{"n_layer": 11, "d_model": 768, "n_head": 12, "n_kv_head": 3, "head_dim": 64, "d_mlp": 1536, "vocab_size": 8192, "activation": "swiglu", "norm": "rmsnorm", "norm_place": "mix", "norm_eps": 1e-06, "positions": "rope", "rope_base": 10000.0, "rope_fraction": 1.0, "qk_norm": true, "attn_scale": 0.223, "bias": "none", "tie_embeddings": false, "parallel_block": false, "extras": ["some layers without positions", "some layers without attention", "local attention windows", "value embeddings", "a smear gate", "capped logits"], "init": "trunc", "init_std_qkv": 0.0184, "init_std_o": 0.00393, "init_std_up": 0.0184, "init_std_down": 0.00393, "init_out_by_depth": true, "optimizer": "adamw", "lr": 0.000457, "beta1": 0.9, "beta2": 0.99, "weight_decay": 0.98, "lr_head": 0.00361, "warmup_steps": 494, "schedule": "wsd", "decay_fraction": 0.661, "decay_shape": "linear", "final_lr_fraction": 0.0, "batch_tokens": 131072, "seq_len": 2048, "doc_mask": true, "train_tokens": 560700000, "steps": 4278, "dataset": "wikipedia_en"}
Each number is 128 + 24 x the weight over the matrix's rms, rounded and kept within 0 to 255. Layers, rows and columns count from 0. Numbers have three digits each.

# up: layer 3 MLP up, 1536x768, rms 0.0205, rows 1018-1057, columns 240-287
# down: layer 3 MLP down (transposed), 1536x768, rms 0.0171, rows 1018-1057, columns 240-287
# gate: layer 3 MLP gate, 1536x768, rms 0.0214, rows 1019-1058, columns 240-287
up1018:138150113115077105163109136131100124133128110096117140128092123129150162089154128114136117141152137119138125101146137154145124125142148125129141
down1018:125133154147092169085132119096123165119131159105123138129115138115165121144095134121157106068145158169119109147129119063149158159143106104134119
gate1019:102150142083156140131107078129107145123121159113150161112127131122137132133108148132127155128108109182111080101152126094134080095153121213101117
up1019:135143109128156137126144078094139164150099154106109138138103113074104166109107137131177115138155119152109187116108121089109120112149103134119104
down1019:132120124133144107143147130141133153138109138149137127140153137138134132092156119165150142125128145107163178116145158129121169123099118089121154
gate1020:134133105083140156117151132099160128159132143153130102097112173100136124118124166141087125118120134074139113136113120096075109151122162102148090
up1020:142109133150090067148113066136156145141106131113144121126153130125103145097153134116084104133121150140148108140113130119112119136118105130105131
down1020:086149108166145125122139128149130073124120105112092125097162119110153161171115102100120161115061142138112152148107112175138158077104121123132118
gate1021:142155105090146131122155157098127115120132080136117115122157102157172118142073123158109105151105121088148154133121110108096126127196145163095136
up1021:107147139128145138154128149131117101125159128122130150140099168074125137128149155119127102147153136141122093081201161101164120112065104113106160
down1021:155100176129171109145097150169147106131118088130134120104071135122129108181139126099142140148130116119122141147138106147098136121129148129156150
gate1022:144101153204123156160113132111107142135149111113074133121142130157116105131164105189120095153158142121128096176147137154126153083123110142151134
up1022:141155120150154091107055157130131108122120147176176101180141167082116146135129080104165154112088153143149149131159120154107110116147127121120153
down1022:119098149135105132104147135128088127130146142128127106132149108137172139113144075111154101142149097181141121139094143121121112131108116105130097
gate1023:088146151109134154113187117117105124109110120153113096122103121159138107150129122106121103086146106103134127153147158112105157173117168132081111
up1023:159106052112116131099121136124146135126111161138141108101094112162163088148096162074122157141115176163157132131118093161129133166181149140116117
down1023:122137133132124168117137119077131090129118120122104092134129153143125143135132121137103177101124146141170154146109163175091193171166125118135116
gate1024:090136116143140126093115128177120121120152138133137084138140157151153121136137096157098157113102070113156162090169103122143172140140149162113136
up1024:131133141099155113094145124123101112111108152140155122162127093153149186173136102109156123166141146146175137146148155144167176133159119168143109
down1024:102108111099124121144109138116135145158141142123135113123133133103131079150149141147099116140113109154119175101136187126114114077127129197155092
gate1025:121141139095126131161140086137091136107151076150147123174144137132108130139136151155115104113124138131147141130123141127090162103130180145145110
up1025:133150156151137142076122187131144110108120163085154121110162161115099157117116144128164134106154117124124126138092182106112118149145135130157138
down1025:162091180111116153088164123135119129138143141088082148120153155103140113102132135126191091142129122107127136136137140098141149143108074110101135
gate1026:117160134122145086099108113130184149136126114125119105106144111158111165127090099128110148131116112130095108186146112116133119100113154159190132
up1026:157114118115157130109082139130125175094118154101147154082103165143140117119099089115126129131130119172115120133149135125122082111163142120131132
down1026:114140151107097098123142117114101109115093090141127143126110100121122119155149139146114154133112107111176110145155137175106100127095124109124152
gate1027:084160130131086108119110112135113136132153130154127121127112123134148121129135127077146167130140118142067117150107151135156135132091166147112149
up1027:128172129121176144137146115126138119131120149196153102120145115132143146113131123085118116082134130144142143177125135145097144117168115140135089
down1027:177067133107122120105125084133097096084119144081182122104140113139149140111130127161112148150192125075143126090142104088131112102095160101066114
gate1028:157117129123094106135186105122159107102111091084140123112155157160116089118144149131086157118120065102156125133132122131124060126123114201106145
up1028:172158102118151126118136166119123110135143159116193120133123095134130119144126102094157101157125122118101138154118119078145121106137101159127105
down1028:081153141134118136151102077140097081104160149112170073078106066093151131131127142100149139074092174106154115132145132101105123132135100126131104
gate1029:109172115094121135102130150129141105119087108138084121150129150114111107127098099173119131136102133090129152128126100103109137153120140093137174
up1029:140174119122150140150120170156182098121093142140128094150105151121079138159102119132206121113143102131104146117157158140116151102126108098123195
down1029:106126162131112147156161131120149078186082151065125156154124108130121124109135126111100129157119079149129158138092110135122139135152129099129184
gate1030:129109136124143101136082139145102134140158174124092153149106092145135126133126109131142121121124134117141126104162064153143101114076106115158122
up1030:127169112114132098109110107094154136151121084115103118167178123119130182125117097109137105146132133128121164096117137138095155155112141080090117
down1030:108165123144118124152147163142110123137154142126103129121039140147107110132154104117137136106178112142168103154166102142104139180138115122159151
gate1031:156099127111104153140108143131087126150136115131107192160108146150168089155140119125100125153092126097119122123144145130125143135144124100131158
up1031:105127101156130145112147126120138114119128121096131145121099118138145128136171122071134145121070135085105128126128133138145112134132121145092124
down1031:084140131131122112083135101148158134114129163094153075109158114114103164122148130108138140120147144142134163125111098129127136106105151153116098
gate1032:099126110121141176134115112148129117136150108119151073135150111145143097113134160126111140131101135130133105139110130098161130145133123119109097
up1032:126114126137186119106122100149089139136134160157113094104140103155173163100143107150119140112135111149141109112155136129142119133136123172121116
down1032:129122140143138114122167126122128097142128093064108107151139110116143181119136128129110144159168132128129106148143127172127095146111131171101145
gate1033:129139109126116092084120122138150139126094127131148129121127100152152086135138127131121127143136168122137105082119146119157111112092133129131129
up1033:146135133153158136125112106142132166113128108142122145151164113102143136108148103113106139189127116150122146161135134119131113164162099097161079
down1033:140093129132137119143112128154142106118150162128174156129089127125138120148130163123093111108145156091148144131136127129119106103121153150135128
gate1034:102106128092139103074111107074174126135084076107116177133149138123135122116100146086130149146116127097155152122134132176105121125134132147138152
up1034:128156163123116101117119119103112122156110155133104132155093161138114077142123136147104115116098118120127135157113135135127145109123135117161131
down1034:153111117176162149111091115174125168083168093109168153204115117116147096143147138134106127152096105108137130150119117142089106140090142078105110
gate1035:109082131072138103101126124116114111122175106184128163110107186162158093150120143081115103096112121120137089112161165105101145112151078148120115
up1035:090113159170112122097146119124136126105120146109140144091146113171105137151104115170145135140147151103106176125095148128163143145107126122141136
down1035:137123106160135121121125186161162135146150120131107129144115146147169131105142148069111133157089128135136159123152126165104140116097089168123113
gate1036:126107071124112133150130174131147128160094126156131138097109131134123074135159175158088065147108078151105097161109119138163113141137081156171115
up1036:152097134083143150121134151154106171175103119076114138135126133146115124139080101114121120107121159109120125166119082139126111072182113129156150
down1036:148181157100130123114147123147139156136151161156142149134182135097149130127146117183149144158138123196145189119121113126127135113065141168169127
gate1037:126141125089127167136135144133132092125113107145108177131159105126088113135098120114107145158106144137166170127130107145166121160145101115147104
up1037:131076151127134121138118171105109109165131155153173097126155156090123133150114161110115115125129127085121156116108158129136121122138099144159134
down1037:110142128127122097119156128116121116084112094166125160144103104139116142108150163122103130164093150118183160127141180152150124080108112144104113
gate1038:124138108141122166110123118115148104109147120103099143135133111133139126136096126130160120092135107146166116143107109160147143096120116124133133
up1038:158139113134120114114135145144128160125089105124141155073173137151147098136062108112092114088143150141115123126116144144127114112125165138148134
down1038:124144131097120139148105123110107127121150113100124135083135106095128115141152105130167103146136209143136134143107141115155132150140125125132108
gate1039:141160116091066150130153123124136089158129159099157148101154098147092129169131126125136148094145142091125106113107095129135112083069154137133200
up1039:153131109100148134090099131098163115109128079112170106131125176175133106157145124127133091088129124112151122105136092133102138119139139133105118
down1039:101137135115136174120117133109109128119116098156099140171077119127165135100103152134112107179112121139130080148126148140113103138183113124181117
gate1040:116135100092174127152144113130149156164181105097126152104093154116088133132138169150098108147116143129115111150096134135145134178125121188159105
up1040:119104175138123124086124114130130126141146162134142117158128131135110145113101122176094140142112121136138174144144131122159059093131080161116182
down1040:116113106145100179157118137157143135102098079107103123150115147124162122145151172108136116137116145126140127118086121122115156145096146128166112
gate1041:126133089132157153123141132142143097153115130106104125102129134148079142128142130139117146162089099126103146136165106123131131134100203148095121
up1041:152128119127109097118149119088136086134138113140122121130143138118137139160135122089178115114133130132136129152115134129111127102143124120119119
down1041:088109137143106112134091099112112139143118140147141141124143133135141147123117136136133107091135107086111114130111129097109128150127104136131104
gate1042:113147128115115109134139149199127120115159108144114097110122139099103139148137213140094140087106105119117129188143169161137120124131143141113137
up1042:160109109151153079092150161139149150114114123140126113150121116140174078136138134090112107146123100133134123127127099151111163135153102178124152
down1042:066118158118136136112125101129141129136082168056155154119136136131109148134113111143110136141093147152136093132084102121080124117136064095140141
gate1043:119127149108174104158120138114122160088133140125122155126133142124133149131117166116179119102149118115149121121166105155160166150144125138133111
up1043:144113144121103098121127151114140097139140100104099151084149156109119116123117197110079100088133120165145171117107132130140125108106117157149160
down1043:094127123140185125135129142133121094149101149148138148138146084156133124144138133133135102158152151137094106120130089149130132151124112104086136
gate1044:154114100117113142118060133133131150130124122108132139153130148135154165159120163096123151125147137114145087129134102147081089124112141158105133
up1044:114105112100107116153133069086091170175136176135131123112129124106138109153138121151134168156131093105117151086130128115148128142114125151126099
down1044:086114107107122116151121116156112132109135129112118140105149124183108128130124096153101138138062152168117141126128133166127127130107116104137165
gate1045:162095155146158122136130153139152114098117133127127164155126105131111155088112122142102117155106159127147170177108122130106154113121129119156142
up1045:149137052134117144125123120118102110130114111194116088121174119172123143118195120135100153120152111133118125127134112170143120130147096168126165
down1045:131055201095157116119104136110090115150081090111139146118126125198114175149131121124145118098109160112157165157100143166133131131171096119189094
gate1046:114124139095173188146132170115131137129103158093119081119109116131117184088121132126117122133123119108154147124143135138132118190129162150150103
up1046:135131119083134115166121110115151135090127091150137128154121094136115132114124116170152174100110077134117097158107117140157103125113157117143089
down1046:124119153145143140119127119126121123150145125102130092125123171121114148135133171115081099153141159178110159156117120149109107115124122128118122
gate1047:128155124101133160129117110163061125124093132124122148115192157148170151119088128130177149122097108157123117157146131102157094153146109113162138
up1047:158137147098158179122147132150170114157136163124137119089133117136144150117098135114117116104085082136140091175141124103084114088130107090114152
down1047:074116155120110132099097190143162127144097107127116110118134080135105150086105123077123144073100115113122120147166117166137116080108137140134184
gate1048:141102151120159093168092102121102149146141096123124121152134110108126132147115138125101108121142111094094136089089123118118133118076113118149189
up1048:105140104188119114164150152144140176158109103134059132124147135138115107105132126133111118175137096121152146113179158122121129109147076115136140
down1048:125075096132113125107122205157117157112140131142092101100157146135143074091114123132122126101138131132152130125164156090143133133152111156114132
gate1049:130176147118071161135113113156127097124130107129113162134166163141173143132104121124135127131138086144116111174121134116109134146143100133138169
up1049:136166115147106143102170146171150099134128131117164125117141138103142135153131099127128143120127106168110095149137095097110131136119103147124164
down1049:146146120166113115110144182137154100090133110109154092149140094120128151151120109154119130120117146157155148125131153123145101111110118129108125
gate1050:105131152148127133097132154156143108114104126127129151126100136145096164116096163104152119158104158097156124123129123139119109106146119115143123
up1050:150102145132155150128102124152105121126120105131126110087097128147115128126100129150109132096119088094098119156163122129118090104107101145119143
down1050:138117118098146133132137147126112151098143140186099148176131156147111138153112129140131077126142124125106111106112119131127156169126129142124138
gate1051:071111126073169118113105116116106122124132134117123129113127170108135116094132186098100127157133168124124129131177115114097139118125121135131116
up1051:165089120115131153161133104152157113118133150119133111117094101110147124153155150129129111134169116096105113146098077162152124106097132137143094
down1051:101115104127134143171129114093092129081081123142118118148110114120121144119111158091127138119134104103104118111138116111113140189153071141118108
gate1052:151177163137120125117126087111114097132109102132090150158130188084149135093134115131097161090053100142135092107161122160113117105108120161153110
up1052:158096128116086160119112127128142117166145142120145091117099125135126129100136112130105123124135110136118157132148104088159134136135087127137110
down1052:167141146132115121099134101162109133109150168163109082096089106124119179103117089155094124131148173131163163117127120087116109145087152111140100
gate1053:103104114076136137097122109136106161137141139131140153113135126110114164104167108141118120129128153132154122157148108118144104127156145125123120
up1053:121121118127085110127141119088112099125197101169139105133133156115105139148100158114143143140134103159122122104130113108128132122108096127121126
down1053:133109094120155104122132126121061162097112161113186170144130103146149146124128126138111129125107116114124113106118090155070106133163140200105112
gate1054:115139160151074141153132118098170133107117140143127118145154136126097141181152106128151103072167140144113134102103146154137143130118116134131134
up1054:082141155132103113122133075124157124105134144134126097110119095117148095093132126104163131064115133126142135124132174179053112133128128141118147
down1054:091084129148087094077129086123152120103124138102139155152097132125106140153102129131114099132093148150134136150117117148144158105075121185125105
gate1055:113096193160147145100146080097085151111128124120086134113125118117097159083099161149127133142070131112171129105160163107097166122159172100095101
up1055:116170125075126132169163109117100116100116101144128142087140157115153117114145136117125105136114126155097115086118153103129117082124162128132115
down1055:116175146126155176133122111182172106121109118167145153139144117093112152170131135094115123091133107087147156106122154156135128096108170114123103
gate1056:121146146127128132107115118144116096143115129145090115144137102102132125114160143152165127092160112095146158157104176118166143149073132083149148
up1056:130073134129167108164096168149147153142105120097119134140123115125086184132153117086129129124107110138112137134125142144135130145112133127149141
down1056:119138135126114152116149096150133086101141135167124153126105140146147091148110065170168093120143126136131148142118101121145109147142135150145158
gate1057:144129112159123200112096126105121120129160156132152137112123115127134105111148147166122161092120161161134096155077141167146134080102156146125129
up1057:085065136171096128148123086161142130117109159134105127128089085151156142084143140125092139151210153083106111124110111137121117152146118116167130
down1057:131132153152094160112085126120101101100120116193149134104167146075153144106178172140122132142129151138112157148166180081088136103111154160138171
gate1058:170122154124147138107167113154117148122148111123120128137157117178108131118091144138152155128096131138128125111136125091144209081160121145133148